python train.py --head_dim=64 --d_mlp=640 --bias="all" --init="normal" --init_std_up=0.0442 --lr=0.00184 --lr_mult_o=1.5 --decay_fraction=0.901 --decay_shape="pow"
Each number is 128 + 32 x the weight over its row's rms, rounded and kept within 0 to 255. Layers, rows and columns count from 0. The size above them is the row's rms in percent of the matrix's.

# layer 6 MLP up, 640x128, rms 0.0645, rows 299-398, columns 32-63
size [ 76  94  93  92 100  98 109  92  84 103 107  95  88 108 116 103 103  91  91 104  95 122  95  83  90  97  87  95  99  91  96  72  95  76  95 109 106 105  99 111 114  94  99 101 107  79  77 100 105  94 103 110  98 106 102 106  97  95 104  84 108 106  95 105  98 107 106 112 103 110 116 105 102 111  92  95 103  93 109  95 110  94 107  87 108 129 114  95  92  93  98 111  89 105  97  91 107  99 101  90]
[[138 148 135 128 117  45 158 171 164 128  87 133 145 141  89 167 109 169 102 147 154 147  87 118  88 146  83 143  59 151  93 106]
 [161  89 115 156 144 120 153 149 100 127 189 140  95 168 114  93 103 103  73 133 142 103 193 145 122 143 100  97 164  90  72 153]
 [158 100 132  94 146  97 119 144 155  89 184 143 126  90 142 159 107 104 172  82 149 104 102 155  86 148 100 131  80 130 163 217]
 [121 163 136 127 118 139 112  89 110 109 141  83 136 127 142  85 149  66 133 101 100 102 178 134  95 143 221 131 113 112 133 145]
 [130  93 140 137 113 142 112 138  54 154 135 132 147  99 168  93 126  79 128 112 110 203 144 107 149 169 145 155 126 163 193 143]
 [112  89 131 186 115 128 148 139  93 103 165 185 135 111 133 131 147 118 142 129 118 156 157 155  76 101 218 191 150 106 159 108]
 [136 121  50 118 138 133 115  88  93  84 123 146 128 143  78 128 120 162 157 154 177 167 136 117  80 134  87 211 153 154 142  55]
 [103 107 123 110 127 182 152 140  86 143 159 108 128 120 123 121 171 143 129 155 157 118 177 155 110 176 144 126 132 109 129 102]
 [ 91 140 125 100 103 102 142 130 122 168  95  85 133 119 121 164  71 180 123 140 102 125 125 161  95  84 128 135  87 152 133  92]
 [179 133 141 152 124 131 114 148 187 203 124 120 153 102  96 133 185 105 171 153 123 125  66 130  97 152  89 212 159 129  98 130]
 [125 122 120  92  81 130 110  94  69 103 138 115 127 185 152 127 152 167 122 122 137 176 128 119 148 117 129 186 101 121 164 117]
 [113 154 169 118  93 151 117 129 143 162 143 149  84 154 133 176 117 150  93  51 116 107 151 155  60 127 144  89 108 117 129 128]
 [141 151 104 127 155 139 133 132 116  93 190 147 177 101 109 121 148  70 108 168 158  48 121  93 168 113 108 155 106 124 121 112]
 [125 118 158 138  94 110 115 171 136 117 184 158 122 119  87  90 136  70  51  43 110 133 131 140  57 155  79  74  96 195 123 175]
 [110 114 188 111 119 137 152 124 133  60 138 167 129 129 157 122 111 176 144 166 134 155 109 100 155 126  41 208 134 151 127  92]
 [127 151 119  57 111 123 108 172 102 167 122 101 119  98 113 100 124  99 141 150  84 152 121 132 155 149 204 154 172  92 104 153]
 [211  77 158 110 123 143 108 127  96 186 137  67 124 122 147 109  80 143 169 190 129 115 157 130 123 119 116  51 110  84 153 205]
 [122 130 115 127 111 178 139 119 107 121 109 180 114 163 142 158 135 165 129 132 169  88 108 128  93 107 160 159 141 134 177 126]
 [131 153 137 151 118 134 145  99  93 117 144 134 125  84 153 132 153 121 200  90 109  69 155 117 106 153 108 156 106  94 142 168]
 [121 101 146 175 100 116  36 136 133 160 139  89 119 146 185 136 189 119 122 162  92 139 202 134 152  82  89 111 112 128 120 118]
 [121 126 183 113 114  57 103 108 164 135 146 139 113 167 140 181 164 145  88 103  47 118  80  90 168 159 131 103 106 203 119 159]
 [132  81 125 168 120 136 129 106 147 166 118 117 131 147  68 106 138 152 147  66 127 143 174 125  69 104 127  62 188 154 137 130]
 [ 67 116 145 121 102 134  95 148 102 192 161 154 176  90 105 127 173 126 116 170  75 159 121 109  97  80 144  99 103 121 112 138]
 [136 182 125 108 145 134  84 125 116  85 211 123 146 189 140 114 149 145  97  72 175 155 197 101 155 120 172 121 180 169 126 137]
 [109 122 166  85 111  91 107 157 147 116 135 141 110 105 127 141  75 192 134  96 111 121 100  93 108 135 105 144 149 155 123  60]
 [194 134  82  72 139 102 103 125 191 143 150 128 151 129  63 113 167 142 123  96 124 102 157 178 123 152 131 148 161 150 136 117]
 [140  99 168 119 178 188 162 113 131  76  80 125 188 102 122  60 149 186 112 119 131 162 116 113 162 128 162  89  91 112 133  82]
 [139  94 107 144 158 107 131 116 146 121  85 177 106 132 116 134 124 136 119 140 139 101 122  95 129 122 108  94 107 149 129 196]
 [126 171  90 126  48  96  64 150 104 138 162 156 119 127 133 140  83 139 141 169 161 121 136 117  87 145 156 130  78  86  69 151]
 [141 114 140 145 159  50 135 141 131 106 143 129 105 136 107 174 132 153 128  61  98 136 111 145 152 161 102 113 168 156 106 134]
 [ 77 113 144 129  81 100  81 133 155 109 203 128 132 135  98 123 125 156 152 158 118 181 163  64 104  91 158 148 108  49 147 147]
 [112 142 132 130 170  96 158 182  93 114 162  85 117 141  89 179 142 103 124 176 137 136 109 102  84 124 145 111  81 152 125 109]
 [158 156 173 116 105 154 129 107  90 141 153  71 132 126 105  51 140  91 100 188  55 163 141 136 118 115 170 144 141 143 186 128]
 [ 79 168 185 154 143 117 146 113  94 122 105  93  75 144 139 110 101 147 162 134 148 115 142 156  82 130 177 137 151 106  53 128]
 [121 151 152 115 119  97 137 130 133 168 139  97 101 135 136 154 133 163  99 127 129  92 110 175 106  77 156 138 191  92 160 204]
 [158  90 149 108 190 147 168 135 118 171  79  91 127 154 138  98 134 155 124 108  75 128 146 176  69  96 159 131 106  96  88 112]
 [ 96 157  93  92 121 192 135 170 106 153 114  88 112 178 142 112 148 108 139 168 109  97 112 157 146 153 120 151 151  92 161  51]
 [138 132 152 123 121 128  77 112 139 155 158 161  82 192 143 102 105 153 133 128 102 101 132 128 158 140 133 130 129 123  98 134]
 [131 150 134  38 142 134 114 112  99 120 135  85 141 109 116 124 164 110  99 162 125 184 142 184  80 112 185 128 157 150 157  86]
 [120 130 129 147 122 119  36 136 107 106 120  98 134 161 196 138 103 167 136 154 131 133 156  71  69 120  95 146 156 147 154 170]
 [ 93 128 123 115  96 104 123 121 142 105 101 113 150 125  97 124  76 146 188 185 156 112 112  82 154 148 143 164 131 131 140 124]
 [ 93 150 112  90  89  94 147  95 107 176 122 141 152 189 117 157 112 153  83 105  73 134 163 112 111 115 114 172  63 124  95  99]
 [133  73 125 137 146 120  84  76  84 149 143 106 146  89 132 127 102 143  74  85 157 177 143 105 126 155 112 167 127 128 130 146]
 [128 178 139 168  79 117  91  95 122 108 122 202 182 172  89 148 126 102  94  96  93 149  88 107 111 113 131 133 130 152 194 187]
 [137 117 108 155 160 119 129 136  88 100 123 185 141 158  96 174 181 115 185 156 117 137 127 207 153  72 125  99 138 111 146 122]
 [ 98 201 144 173 115 129 179 159 151 188 113  81 102 134 154 110 117 144 138  93 129 112 166 215 119 167 108 140 142  61  85  99]
 [146 128  97 162 134 130 151 181 162 166 151 129  95 133 140 138  80 141 200 165 125 150 101 146  58 122 145  95 125 137 129  94]
 [142 128 112 159 138 129 157 140  88 118 108 133 148 150  97 140 148  81  53 126 174 109 142 175 153 142 157 157 117 133 153 194]
 [153 212 126 171 202 119  55 186 122 133 136 161 156  82 129 175 135  54 144 102  84 148 117 115 177 121 155 119 117  79 103 110]
 [148  97  97 158 203 131 143  56 110  60 148 153  91 185 177 178 117 113 123 114  84 105 137 172 151 135 104 143 154 121 173 139]
 [ 72  84 152 127 120 133 101 149 156 165 121 131 101 108  85  46  63  95 150 127 186 123 182 112  91 126 147 129 118  55 167 132]
 [183 165 139 149 183 138 119 146 154 166 185 154 139  76 128  64  93  81 140 110 123 120 127 136 114 102 156 159  82 133 197 138]
 [ 82 109  84 100 160 143 131 127 115  42 119 121 130 134 133 173 184 112 107 108 134 169 125 167 130 128 155 160 125 120 128 151]
 [156  75 145 137 112 176 113 107 167 114 108 143  85 117 108 116 123 146 122 131 145 137 150 121 161 128 121 133 121 141 180 118]
 [ 76 124 140 111 150 149 126 138 138 130 177  88 118 141 165  81  86  37 122  52 104 113 161 121 141 179 102 119 105 121  82 130]
 [ 83 119 142 145 153 127  86 126 139 141 116  92  89 141  84 132 162  97 122  83 133  64 121  74 107 160 101  74 104 136 127 109]
 [145 209 115 103 133 116 159 131 175 101 104 142 147 126 101 125 137 136 102 143  77 132 104 164  97 137 124 148 112 100 165 129]
 [ 94 148 159 128 139 103  70 123  97 115 136  98 123 107 128  91 109 149 131 129 117 135  63 162 100  93 126 115 128 140 125 133]
 [123  93 186 113 161 128  82 104 144 156 110  78 203 228 137 113 133 136 157 194 134 115 183 137 161 131 122 129 136 162 101 113]
 [135 180 120 152 156 122 108 181 172 130 114 114 147 132 134 154 125 158 120  55 115  88 164 137 111 113 165 140 159 128 164 135]
 [103 106 147 143 140 171 104 124 112 170  95 143 101  65 121 159 189 130 156 151 182 181  93 104 102  61 103 116  89  88 102 137]
 [133  88  99 156 153 152 122 109  95 103 131 155 156 104 177  88 119 114 119 162 162 134 111 122  73 155 110 129 166 108 151 136]
 [124 115 131 108 104 129 118 122  66 132 142 154 143 169 137 100  98 154  63 145 146 149 135  80 185  52 156 136 125 142 150 167]
 [147 135 135 151  56 155 130 161 137  82 133  65 118 156 151 167 108 126 187 132 145 128  75 109 161 135 103 197 138 149 138  73]
 [119 114 163 129 152 117  93 139 139 148  86 137 125 103 157 146 108 210 137 157  97 117  52 160  77 110 152 119 115 132 110 106]
 [ 84 161  82 135 134 151  94 104 184  83 157 161 137 131 109  68 126 166 155 143 134 112 127 151 145 104 127 140 162 140 215 145]
 [164 183 137 133 144 122 131 182 112  69 112 153  93 124  93 189  99 133 117 133 113 143 120 163 139 101  57 143 148 108 124 124]
 [127 106  88 157 112 160  88 127 115  78 116 105 138  98 184  99 142 103  65 159 155 111 133  82 153 123 155 143 155 107 150 163]
 [138  92 104 148 125 149 115  88  98 186 151 140 127 176 158  98  78 177 101 148 149 145 170 141 184 128 140 121 104 117 163 151]
 [159  87 101 129 143  98  74 129  57 102 109  79 125 107 141 117  82 160 120 123 120  67 149 110 140 129  80 146 164 158 138 151]
 [142 115  91 116 110 131  87 140 126 104 140 108 209 156 166  94 111 165 162 150 107 194 135  74 109 154 140 167 186 111 148 115]
 [123  89  98 147 149 145  71  88 139 129 155 134 174  90 119 164 160 151  70 137 121 152 163 211 153 104 168 172  98 141  88 158]
 [136 116 160 152  72 113 166 100 145 178 131 111 161 135 137 149 153 123 137 191 132 143 113  67  74 113 137 156 149 129 138 111]
 [ 91 118 138 145 145 114  41 109 116 111 119 146 129 119 165 125 143 145  83 137  86 102 144 148 110 145 138 110 103  83  67 203]
 [ 98 156  80 103 190 135 153 182 120  91 107 161  86 116 203  81 140 101 130 143 131 129 181 208 111 130  90  90 101 115 127 113]
 [144 173 166 147  80 111  60 124 155 134 141  96 166 132 118 123 113 122  32 103 103 144 121  80  82 131 122 130 114 106 126 147]
 [117  92 120 127 151  90 119 114 167 120 132  87 144 135 146 109 113  76  83 143 134 159 109 115  89  66  63 139 135 174  86 147]
 [107 141  89  93 133 120 116 121 193 139 105 178 129 158 116 141  94  95 111 105 149 160 120 108 116 139 122 127 111  89 181 186]
 [ 92 118 155 180 173 161  57 128 107 178 138 122 128 147 162 108 122  97 104 126 176 104 106 131  95 125 126 125 144 109 133 115]
 [136 137 111 160 182  91  89 106 116 130 114 141 150  66 114 155 135 147 152  78  95 122 125 184 196  76 141 146 142 171  95 135]
 [132 186 150  72  77 169 147  94 104  64 149 111 108 202 110 103 132 115 129  80 134  98 106 103 109 166 101 150  77 158 117 144]
 [123 146  73 109 103 125 150 129 159  70 152 143 126  90  88 108 146  74 175 155 135  99 142 149 188  60 197 103 129 121 103 100]
 [177 165 118 161 152  84  61 149 140 136 135 121 131 132 116 131  87 159 159  49 132 147  90 139 121 144 106  80  82 134 159  91]
 [135  74 140  82  60 103  89 151 130 155 111 146 103 152 160 138 191 170  56 119 133 135 126  64  96  93 149 102 136 160 161 149]
 [145 151 180 130 123 158  65 104 111 128 160 119 172 134 171  81 116 141 129  70 161 154 151 117 116  86 158 114 133 112 155 192]
 [ 91 140  55 171  84 141 109 107 126 142 138 135 134 127 105 147 122  37 147 142 131 140 117 153 135  62 150 125 114 117  73 143]
 [128  70  96 164 123 134 143  70  59 170  97 110 131 132 131 117  71 134 150 146 162 159 167 175 127 141 128 148 134 142 117 131]
 [147 125 129 112  92 113 122 100 106  68 100 131 134 102  91 142 126 145 107 132 150 155 122 101 107  63  70 122 114 119  91 126]
 [150 117  64 181 113 159  97 141 175  93 125 130 160 167 134 134 186 149 132 197  95 123 172 102 162 107  76 183 145 152 141  75]
 [190 153  95 149 124 106 104 101 121 134 128 146 117 202 152 146 135 135 112  95 124 148 178 103 148  81 141 163  95  84 145 163]
 [167 168 135  94 121 141 102 159 130 143 113 123 156  84  97  91 128  77 177 193 165 119 141 125 148 133 110  75 160 102 131 146]
 [141  86 139 112  80 101 122  97 103  84  76 124 125 101 143 132  86 135  64 130 128 141 159  95 127 155 150 128 129 126 164 103]
 [116  96 131 141 120  64 137 110 138 141  81 109 127 112 121 136  82 184 117 179 130 103  79 164  70 130 126 111 113 160 143 154]
 [105 109  94  94 112  65 100 117 138 108 155 126 138 117 135  89 164 150 120 134  97 130  75 180 133 150  99 100 151 122 133 144]
 [157  74 107  84  68  91 109 165 125 163 134  58 117 166 195 186 110  88 129 129 104 104 165 125 106 118 131  48 110 148 158 133]
 [129 101 143 142 142 113  94 111 112 140 106 157 153  62 106 165 105 148  98 112  79 186 101 158 114 154 122 109 108 157 151 142]
 [167 141  92 113 177 154 109 128  75 166 137 141 210 175 103 161 185 111 143  97 119 126 134 136  77 144 143  95 118 143 162  92]
 [140 120 131 100 148 113 121 128  94 155 158 143 109 156 135 105 156  85  81 150 193  99 190 181 152  71 125 126 103 110 115  96]
 [ 58 141  71 128 167 116 138 133 124 110  34 100 137  97 105 135 150 180 151 116 118 113 163 140  95 110 171 189 168 156 121 100]
 [140 169 163 177 154 161 103 124 128 103 182 148 112 127 138 152 151 133 138 143 161  89 102  93 141  96 151 163 141 114 143 187]]
# layer 6 MLP down (transposed), 640x128, rms 0.0239, rows 299-398, columns 32-63
size [ 93  98  94  95  87 102 100  87  93  95 108 125 106 114 125 112 110  88  93 109  86 116  92  86  91  90  85 106 108  88  99  83  92  76  94 102 106 114  92 105 129  92 103  92 104  72  80 104 106  80 116 102  87 109  99 107  95  91 120  88 110 115  94 110  91 106  98 126 105 115 114 106 105 107 103  99 103  93 104  93 103  95 108  91 126 126 119  99 106 100 102 103  90  94  91  86 111 100  96  97]
[[164  96 157 151 156 188 120 180  72 102 174 148 124 150 142 109 147 131 161 155 131 112 196 148  99  83 120 135 140  99 157  85]
 [154 115 216 154  94  94  28 141  94 168  80 115  96 137 112 139 125 124 182 135 137 186 136 153 142 151 131 167  89 128 163 109]
 [118 154 163 142 163 160 169 178 171  86 160 136 105 119 165 134  99 103 177  99  96 150 148 161 143 129 146 169 145 118 163  83]
 [140 153 112 119 175 130 138 151 106  82 129 125 146 116 131 133 146  96 156  34 128 115 111 106 162 109 168 131 136 168 156 133]
 [141 152 167 149 128 109  47 168 157 139 167 144 118  63  56 148 146 130 148 121  93 127 105 146 169 153 124 104 128 117  98 153]
 [ 74 118 145 185 127 138 102 128 105 118  86 158  45 138 184 127 125 124 107 168 128 126  64 124 151 158 134  91 159 145 131 165]
 [154  90 175 107 117 154  29 121 112 158  65 149 163 149 178 105 126 168 140  63 188 114 135 154 164 118 131 143 146  84 138 170]
 [159 106 114 144 165 111  22  89 122  61 118  97 107  81 138 187  98  99 131 164  69 147 113 114  98 130 122 122 105 195 113 144]
 [152 127 176 144 101 128  82 133  90 121 124 102  88 137  83 118 146 147 116 169 101 150 124 132 126 124 118 156  42 133 153  90]
 [153 153 123 121 123 103 152 112 179 168 143 183 146 132 104 125 167  97 139  79 156 147 154 141 123 157  85 113  97 123 126  98]
 [145  96 179 188 109  52  75  96 164 110 108 151 128 141 128 135  83  97  76  74  72  99 171 113 188 169 156 102 130 144 125 132]
 [136 133 110 119  77 160  96  87 104  67 144 141 101 182 122  77 106 149 130 123 149 151 101 134 155 110  92 161 148 148 139 122]
 [125 104 119 134 112 144 125 136 169  93 110 172 147 153 152  92 149 120 134 117 113 134 174 117 142 132 145 118 118 113 118 109]
 [103 133 108  70 105 138  83 139 117 171 127  85 156 106 111 159 129 130 136  87  95  96  93 125 108  97 130 138 118 174 128 142]
 [158 120  88 107 135 184 104 125 123  83 179 122 128  98 148 105 208 149 146  93 129 144 153 122 132  91 149 115 142 106 103 189]
 [115 162  84 110  68 125 161 141 144 193 109 152 143  96  91 144 176 137 128 210  92 123 100 138  90 159 132 124 151  76 143  96]
 [149  95 225 125  95 117  99 124 164 148 157 134 106  99 118 139 116  80 213 202 167 163 115  88 133  81 112 117 155 113 112 125]
 [139 121 145 155 150 112  31 153  81  83 114 155 129 120 164 166 156 121 154 186 175  97 139 154 128  72 128  96 159 103 107 113]
 [141 117 153 116  85 122 138 159 129 137 131 141  93 112 122  92  95 124 172 120 132 134  75  97  98 180 100  95  83 139 133 105]
 [ 76  90 152 120 100 116 192 144 115  87 158 132 130 102 154 118 135 133 145 127 113 143 146 164 132 158 176 200 139 126 173  99]
 [165 118 181 129 145 124 105 162 120 146 148 131 141  96 147 122 153 111 132 134  83 129 189  72 204 169 167 211  81 108 174 131]
 [124 148 101  66 140 139 145 136  59 132 111 169 103 141  67 154 145 109 140  65  82 119 163 107 159 134 146 105 166 112 150 131]
 [105 178 157 154 146 153 186 112 153 171 124 113 170  70 151 110 153 158 121  99  94 100 148 149 167 125 164 106 171 164 143 140]
 [136 155 136 139 122 109 194 140  82  95 131 113  85 137 170 174 120 107 188 156 174 176 101 134 161  96 186 166  84 173 151 101]
 [137 154 167 102 123  95  84 125 157 108 111 130  71 136  96  76 117 133 172 174 150 162 181  65 167 141 108 151 121 157  98 130]
 [122  62 149 147 116 120 215 131  98 149  97  77 104  94 143 121 135 114 139  97 151 123 125  91 186 118  97 126 181 109 146  83]
 [156 106 125 112  89  93 176 121 107  93  80 125 143 159 172  69  97 106 126  57 134 170 149 109 161 177 156 200 138 151 178 114]
 [ 78 174 116 119 186 156 130 134 105 114 152 141 117 111 112 118 128 119 126 132 223  75 161  76 104 152 117 172  65 162 111  96]
 [142 117 105  86 193 156 187 126  77 117  87 171 125 184 141 140 145 123 125 105 102 136 114 139  83 117 165 164 164 117 129 138]
 [107 104 138 163 120 107 106 101 134 155  55 133 130 143  95 144 125 156 137 136 192 129 134 174 131 149 117 110  91 109 168  71]
 [120 150 145 151 150 177 137 147 161 123 110  93  78 111 140 146  98 138 141 160  94 172 179 155 160 124 153 107 177 147 143  63]
 [115 177 163 119 149  95  89 130 168  66 195 173 122 156 117 130 182 110 124 122  98 146 144 159 100 108  93 146 102 109  85 110]
 [134 143 183 144 149  90  68 146 174 103 143 119 103  66 118 118 120 176 166  54 150 123 128 112  99 137 165  63 162 110 109 125]
 [134 136 153 179 158 140  92 107 127  98 184 118  66 126 144  86 103 152 121 173 122 154 139 169 130 120 106 133  98 112 157 138]
 [146 127 142  60 151  95  43  79 196 116 110 178 155 118 141 143 171 157 101  98  93 110 133 170 168 144  57 124  82  85 108 169]
 [ 90 110 149 201 104 136  95 131 182 136 108  83 108 124 163 137 165 125  78 135 129 112  97  76 106 117 156 169 134 115 101 157]
 [ 80 106  52 126 162 124 163 158 111  95  58 123 123 120 129 153 133 166 148 149  98 123 121 131 127 120 132 165 112 118 114 141]
 [ 98 144 176  98 137 122 140 174 104 147  73 123 127 133 121 126 138 125 144 135  65 107  78  69  91  60 122 131 144 137 142 151]
 [100 108  85 175 149 127 107 106 157 125 161 153 168 112 118 115 126 136 167  84 153 140 147  80 144  86 172 167 136 216 184  97]
 [136 150  90 188  96 116 149 119 151 112 114 122 189 115 152 163  88 141  95 108  59 116 111 135 115  66 112 133 156 119 143 158]
 [121 108  91 128  67 145 139 123  86  76 107 106 121  56 127 166 122 140 135 144 164 184 124  88 133 116 124 172 115  82 139 120]
 [155 166 115 104 154 151  94 149 117 135 159 142  92 121 144  90 142 114 160 122  79 212 124 144  81 110 147  75 197  89 117 158]
 [ 86 113 148 118  92 154 103 135 107 196  97 154 134 138 120  79 124 147 189 132 154 102 106  69 100 174 161 178 109 135 131 194]
 [122 136 178  99 105 149 201 107 153 108 138 130 185 154 150 157  99 168 139  54 128 172 113 112 112  88  83 173 120 122 116 121]
 [105 134 135 160 111 128  65 122 151 115 129 148 126  55  89 140 154 129 153 141 135 138  96  85 151 110 107 108 130  68 126 100]
 [194 128 116 122 138 151 102 130 109 130 134 132 117 124 115 145 152  91 123 135 136 130 119 125 106 135 157 194 172 151 129  66]
 [143 138  91  94 107  90  98 139 178  55  85 113 103 149  72 130  96  95 124 161 116 159  74 176 140 114 113 141 103 108 160 150]
 [148 133 172 147 126 140 108 141 124 130 121 169 158 140 125 119 143  76 179 154 157 191 162 136 100 104  86 159  90 157 101 126]
 [129 120 111  71  73 107 114 141 132 108 159 142 127 145 119 124 156  85  92 132 172 119 114  99  99 146  91  69 158 114 156 106]
 [120 115 147 120 105 107 127 100  66 163 128 127 121 171 153 110  94 146 125 141 123 148 159 121 130  69  94  86 119 101 146 146]
 [ 98 136 127 140 112 152  86 153 133 139 109  56 201 150 133 107 126 132 153 133 153 109 150 143  89 159 130 119  55 115 122 136]
 [124 168 177 100 121  79  81 127 192 134 127 107 123 127 120 129 104 134  67 134 127  82 132 163 108 183  95 158 140 106 155 142]
 [ 63 158 110 112 121 138  93 180 162 121 174 113 157 153  65 144  79 138 132  68 131 127 135 105 119 221 125 110 141 138  86 138]
 [103 113 116 110 131 131 172  24  99 100 135  97 171 161 176  94 108  69 164 137 131 111 177 124 134 155 123 157 139 146 134 123]
 [138 126 163 111 155 110 131 190 134  99 123 131 132 159 144 119 135 201 152 142 117 121  87 171  98 115 124  92 183 138  80  88]
 [ 89 127 139 151 130 105 130 175 141 144  88  76 157  96  53 120 151 138 146  92  69 107 119 137 185 117 102 146  83  85  92 133]
 [156 153 121  98 126 161  84 116 118 108 174 123 132  89 110  91 145 133 171 103 105 172  75 181 118 187 112 181 128  74 118 133]
 [145 161 154 167 131 149 106 138 160  91 142 152 116 166  86 119 105 107 162  76 140 118 172 127 102 109  97 168 133 147 190  35]
 [180  56 164 129 106 110 159 104 141 144 162 149 153 166 173 163 141 126 172 128  27 145 134  83 112 160 129  93 123 155  93 135]
 [ 84 141  95 144 121 132  76 129 126 103 113 139 111 153 140 149 175 113 150  93 155  77 155 124 157  88 172 132 140 111 178  80]
 [ 66 116 109 125 179 167 157  98 122 149  77 103 114 123 134  77 173 157 111  90  77 112  96 153 130 100 148 152 152 140  86 109]
 [ 78  97 167 182 153 106  81 160 127  94 170 107 136  75  82 122  96 126 148 151  83 184 129 114 119 143 143 177 135 150  92 112]
 [ 99 114 195 122 107  95 120 137 114 203 187 173 115 105 137 107 116 142 108 107 129 132 135 105  58  97 154 135 139  98 155 148]
 [157  30  68  89 113  95 112  69  74 125 122 122  74 133 105 123 113 143  97 171 174 154 165 140 178 125 156 136  84 125 138 122]
 [145 129 113  79 121 136 154 107 168 131  68 136 178 103 182 131 108 129  68 131 101 103 111 156 122 112 161 149 129 133 138 142]
 [120 103 119 116 119 122 102 155 133  96 129 118 157  94  90 139  83 168   4 136 129 110 182 167 158 154 117 147 112 129 132 164]
 [123  63 149 119 161  78  83 160 122 154 138 125 177 186 154 111 101 157 126 135 148 136 129 175  84 124 170 105  82  50 116 160]
 [150 137 123 127 141 190 111  96 176  94 140  77 132 136 110  91  84 130 136 113  84  58  94 166 123 160 171 101 119 186  94 159]
 [144  87 103 108 150  97  73  99 102  75 173 139 174  91 106 140  93  73 147 104 174 176 116  96 151  80 149 168 148 187 181 136]
 [144 136 115 150  71 148 183  92 181 120 139  99 152 128 100 128 115 158 107 111 114 128 122 178 153 167 147 124 118  97  63 181]
 [157 138 103 104 130 198  71  66  84  63 131 129 135 126 155 167 111 153  88 119 115 142 124 114 149 114 101 132 141 159 113 160]
 [119 121 120  83 202 201 106 129 149 182  68 123 143  82 154 120 136 125 129 134 105 131  92 146 108 125 129 125 130 144 145 126]
 [131 126 139 151 128  93  82 139 114 129 171  83 130 135  72 175 110 114 129 100 133 142  56  91 132 138  76 108 135 113  80 149]
 [ 87  70  86 120 132 103 222 147 112 107 158 144 156 167 155 149 152 151  90 135 133  67 187 118 164 125 131 106  90 142 109 127]
 [130 121  98 165 152 120 126  99 101 129 115 104  87 119 124 157 117 124 149  94 134 141 138  81 147 123 121  58 173  94 122 126]
 [ 73 102 129 137 105 214 171 185 121  97 150 126 138 140 131 167 110 142 121  94  79 141  67  90 173  96  94 131 176 102 120 152]
 [160 142 116 124 164 130 126 123 134 138 163  75 141  56 121 152 155 128 104  90 147  94 163 134 181 140  96 108  47  86 184 167]
 [ 98  75 176 102 181 114 109 193 174 166 141 188 108 131 123 143 133 114 121 147 133 171  94 130  94 167  62 144 150  38 155 169]
 [166 105 156 100 111 154  22  79 143 153 112 181 124  83 101 134 146 147 156 154  80 154 169 115  78 137 109 160 173 115 179  79]
 [101 117 133 182 146 154 120  80 136 136 105 126 158  73 137 171  82 179 154 158 137 117  68 124 149 136 132 154 128 132  73 108]
 [109 205 109  86 106 100  78 140 192 110 148 163 147 133 116 144 122 136 100  76  93 138 156  99 148 150 125 160 162 134 138  69]
 [175 135 149  96 108  76 144 147 157 112 149 130 175 167 112 176 132  96 116  92 140 108 170 123 136 136 121 160  96  65 208 182]
 [150 114 112 180 116 117 131 135  99 157  83 145 148 113 113 131 123 154 168 140 162 108 102 163 166 181 141 149 137 167 110 116]
 [134 138 106 115 148 124 107 140 104 137  84 143  94  99 123 129 186  90 150 151 111 160 110 167  89 138 122 184  81 110 111 156]
 [123  98 152  91 124  65 152 126 102 102 111 186 148 109 132 145 139 159 141 141 140 153 150 142 160 132 125 149  90  81 152 119]
 [121 149 126 126  39 151 253 153 133 156  72 160 139 140 134  99 150  58  90 105 134 140 127 159 193 116 184  87  87 119 110 136]
 [107 192 128  79 106 135 129 132 146 164 142 145 113  85 157 131 129  48 148 155 163 121 124 146 115 157 121 132 119  91 144 179]
 [103 167 196  70  94  77 120 120 125 169  67 108 168  93 163 120 102 215 120 116  63 126 159  77 156 112 111 119  88 129 140 147]
 [161 167 102  95 104 158 127  97 135  48 139 184  88  93 140  95 175 101  80 137 116 171 120 134 141 129  79 123 144 117 111 129]
 [161 146 149 120 109 155 151 133 122 144 118 131  86 205 121 128 171 118 139  82 150 155 128  85 102 147 127 136 164 187 142 141]
 [128 117 113 175  97 126 156  68 110 138 115 135 139  91  75 103 129 136 174 158 151 120 114 108  90 200 138 168 132 197 135 112]
 [154 118 138 161 137 109  76 148 156 123 133  76 125 124 105 124 156 148 194 151 118 113  85 175 134 129  89 178 219 168 114 109]
 [180 105 177 101 103 117 130  94  77 135 137  96 144 198 108 106  59 113 115 109 174  45 159 171 117  96  51 153 100  92  97  72]
 [133 163 102 164 160 106 170  99 159 122 181 136 126 135 104  94 138 134  58 149 154 121 159  66 200 153 152  90 101  75 141 114]
 [117  94 147 122 110 116 112 140 103 188 126  76 103  97 128 161 118  58 162 162 101 127 167 194  88 106 170 109  95 129 149  61]
 [112 111 145 156 122  93 122 132 203 134  74  84 188 128 137 152  98 131 132 109 112  94 133  95 176  94 134 123  99 152 112 146]
 [ 71 171 162 152 156  63 110 129  85  62 163 181 174  93 103 126 101 136 104 113 142  78 133 101 136 155 126 163 145 135  95 147]
 [216 147  90 136 121 135  94  80 147 123 142 110 120 157  80 138 126 139  78 135 114 161  82 128 113 110 106 123 110 145  80 156]
 [144 151 100 127 144 156 121 167 160 139 142 104 123  93 116 135  67 168  98 139 171  95 175 154  93 123 120 101 149 125 186 176]
 [150 108 177 181  98 116 160 145 127 119 143 134  72 147 129 163 132 144 100 148 142 104 125 159 162 124  71  85 100 116  84 145]]